python train.py --head_dim=32 --d_mlp=704 --rope_base=1000000.0 --bias="none" --tie_embeddings=true --weight_decay=0.22 --seq_len=512 --doc_mask=true --steps=11518 --dataset="wikipedia_en"
Each number is 128 + 32 x the weight over its row's rms, rounded and kept within 0 to 255. Layers, rows and columns count from 0. The size above them is the row's rms in percent of the matrix's.

# layer 5 MLP down (transposed), 704x256, rms 0.0584, rows 194-197, columns 0-127
size [101 102 104  98]
[[134 184 171 101 133 125 138 151 160 159 168 109  96 117  97 189 135 152 112 161  99  99 164 119 115 119 185 185  43 163 155 117  92  77  78 105 165  81 110 102 184 107 156 148 124  74 125 187 143  94 144  90 135 107 158  76 140 147  89 159 162 118 134 167 111 118 162 126  90 143 132 174 146 156 127 142  76 118 147 119 128  63 137 157 166 117 159  84 123  97 109 116 176 127 117 100 131 108 121 146 148 141 122 128 142 136 135 126 160 114 196 192 137  68 152 122 155 169 148 166 115 139 163 150 106 141 177 109]
 [153 100 126 136 119 106 144 135 126 141 176 133  74 115 143 214  82  78 162  79 204 107 130 146 178 130 191 116 226  73 119 129  77 121 155 148  55 126 164 124 145 134 116 109 110 123 146 124 100 100  75 151 121 142 106  46 120 162 132 117 110 156 112 101 139 172 110 139 109 165 123  75 129 120 132  88  98 117  92  81 125 175 156 118 146 186 102  89 103 212 132 127  80 151 118 129 132 147  91  43 140 132 159 127  96 161 138 107 161 122 122 179 212 141  94 129 146 112 113 101  65 121 140 191  93 122 141 157]
 [130  84 144 155 111 185 147 136 104 135 149 101 122 132 135  94  89 149 158  97  92 147 133  96 106 124 201 100  87 192  95  74 161 120 107 113 121 139 164 112 142 137 129 103 140 123  97 121  76 154 143 141 122 112 122  84 148  94 137 123 148 146 126  81  80 121 118 191 100 130 150 123 123 112 152 138 128  34 165 129  86  96 140 110 146  96 123 113 125 164 145  58 141 145 167 211 194 128 143  98 103 110 118  84 117 153  80 161 134 111  54 135 154 105 140 175  96  87 151 136 146  81 123 124 171 130 110 171]
 [141 115 132 134 112 137 111 122 130 117 118 198 166 174 164 185 137 102  88  88 135 104  93 105 126 128 139 131 121 169 133 164 120 131 109  99 101  91 131 110 175  42 167  90 100 141  97 116 121  99 149 100  99  75 117 124 149 136 101 109  81 125  95 123 100 169 128 118 136 168 118 159  80  63 112 168 108 117 133 148 170 213 167  94  78 125 149 109 180 132 179  77 168 137  64  98 152 133 205 130 119 124 140 128 106 155 149  96 150 148  87  72 157 141 136 113 149  84 173 187 193 156 117 158 127 123 148 158]]
# layer 5 MLP gate, 704x256, rms 0.0644, rows 195-198, columns 0-127
size [103  98 100  99]
[[115 142 174  69 181 119 171  76  88 144  83  88 119 114 117 115 135 117 141 119 164 122 151 166 145 179  97 141  76 155 159 122 108 162 132 111 155 133  74 111  75 151 137 136 128 108 131 154  70 213 130 149  89 119 134  81  85 128 114 156 127  73 127 121 168  98 125 149 133  91 130 115 162 101  83 113 142 104 101 158 155 147 132  83 108 168 144  98 114  70 117 143 119 123 190 157  94  95 114 108 154 129  52 195 141 103 189 127 102 128 116 166 122 143  83 158 128 106 160 112 120  89 147 199 147 136  83 108]
 [116 183 147 178 153 109 125 177  79 139 115 170 142  52 145 105 157  66 135 173 152 156 108 124 136 148 142 147 103 129 121  98 145 138  93 146  85 173 116 121 151 105  62 128 180 110 150  53 158 103 191 140 218 148 129 104 171 183 153 108 132 139 155 136 113 166 148 170  51 211 129 152 145  86 144 154 168 149 158  87 112 183  96 115 155  93  90 120 153 117 134 148 147 117 130 112 169 144 101 120  88 115  90  74 133 108 129 138 131 112 123 181  64 124  96 126 105 125  94 149 116 134 105 114  59 171 143 119]
 [129 168  99 130 231 163 118 134 120 124  67 118  95 106 109 144 187 114 165 173 118 130 124 123 178  92 165 121 140 143 121 146 192 178  94 166 105 131 172 149 143 140 142  71 103 136 183 150 126 157 112 162 129 141 134 132 105 103 109 123  64  87  50 138 152 142 122 208 127 178 148 189 135 150 151 129 126 155 141 184 102 160 139 122 136 109 105 132 115 167 158 129 144 137 109  89 147  96 105 135 155 135 139  86 124 138 138 136 139  65  80 124 119 178 115 128 162 116 133 120 164 218 109 140 120 121 131 176]
 [145  97 117 115 141 188 124 117  99 167  90 140 153 133 189 152 139 165 123 122 112 117 156 185  71 101 153 132 108 184 126 151 128 148 158 129 134 191 122 176 119 177 153 120 139 175 155  86 133 167 131 118 145 111  91 130 228 157 140 102 109 132 132 122 117 140 112 194 158 131 138 126 136 141 142 164 100 178 116 174 129 149 136 134 127 137  98 144 108 121 172 131 166 121  95  92 116 121  93 137 144 166 137 173 178 124 119 110 131 129  45 104 199 125 110  95 114 157  97  89 161 171 106 162 139 139 151 123]]
# layer 5 MLP up, 704x256, rms 0.0607, rows 195-197, columns 0-127
size [103 105  99]
[[138 118 116 135 141  97 159 129 103  91  92 136 102 141  90 174 152 130 133 129 117 161 189 137 185 182 149 156 143 195 121 198 158 116 154  95 208 165 114 149 134 118 111 100 117 118  90 126 130  90 145 142 110 170 120  83 117 136 128 105  47 121 122 146 121 178  44  94  97 164  77 153 122  94 179 112 142 164 189 152 122  66 187 184 139 168 123 117 154 139 161 167  83 149 149 146 135 136  81 147 129 154 177  81 127 170 169 160 158 137 171 133 117  84  97 181 103 160  81 100 130 152 216  82 115  99 200 152]
 [105 112 116 172 150 129 125  84  81 200 124 118 100  61 153 152  75 128 122 164 146 171 117 156 103 116  88  96 114 110 132 107  91  77 144 152 153 100  84 161 108 125 102  86  69 179 118 123 160 189 106 181 181 110 159 176 129 173  82 185 168 125 134 167 121 164 105 106 131 126 156 137 145 130 134  87 146 108 102 100 121 163  81 174 199 164 136 111 105 152  84 151 122 150 146 156  61 114 140 114 145 152  82 147 104 164 145 161 112 104  93  90  70 122 182 101 127 142 143 133 132 170 145 159 114 122 120 121]
 [126 131 145 101 160 204 112 145 109 160 163  76 144 110  98 152 167 142 124 125 132 140 142 107  75  83 124  73 148 141 108 201 106 100 112 108 128  92 123 109 145 124 175 143 112 136 106 119 150 164 122 162 124  91 150 139 204 125  95 211  98 191 163 179  92 117 170 129 106  42 142 114 147 196 166 153  88 110  64 112  70 111  81 141  96 157  71 157 118 112  57 171  82 161 110 142 171 100 127  95 108 122  96 142 112 171 124 115 113 164 114 161 184 133 118 153 144 125 104  94 145  82 138 159 146 123  76 128]]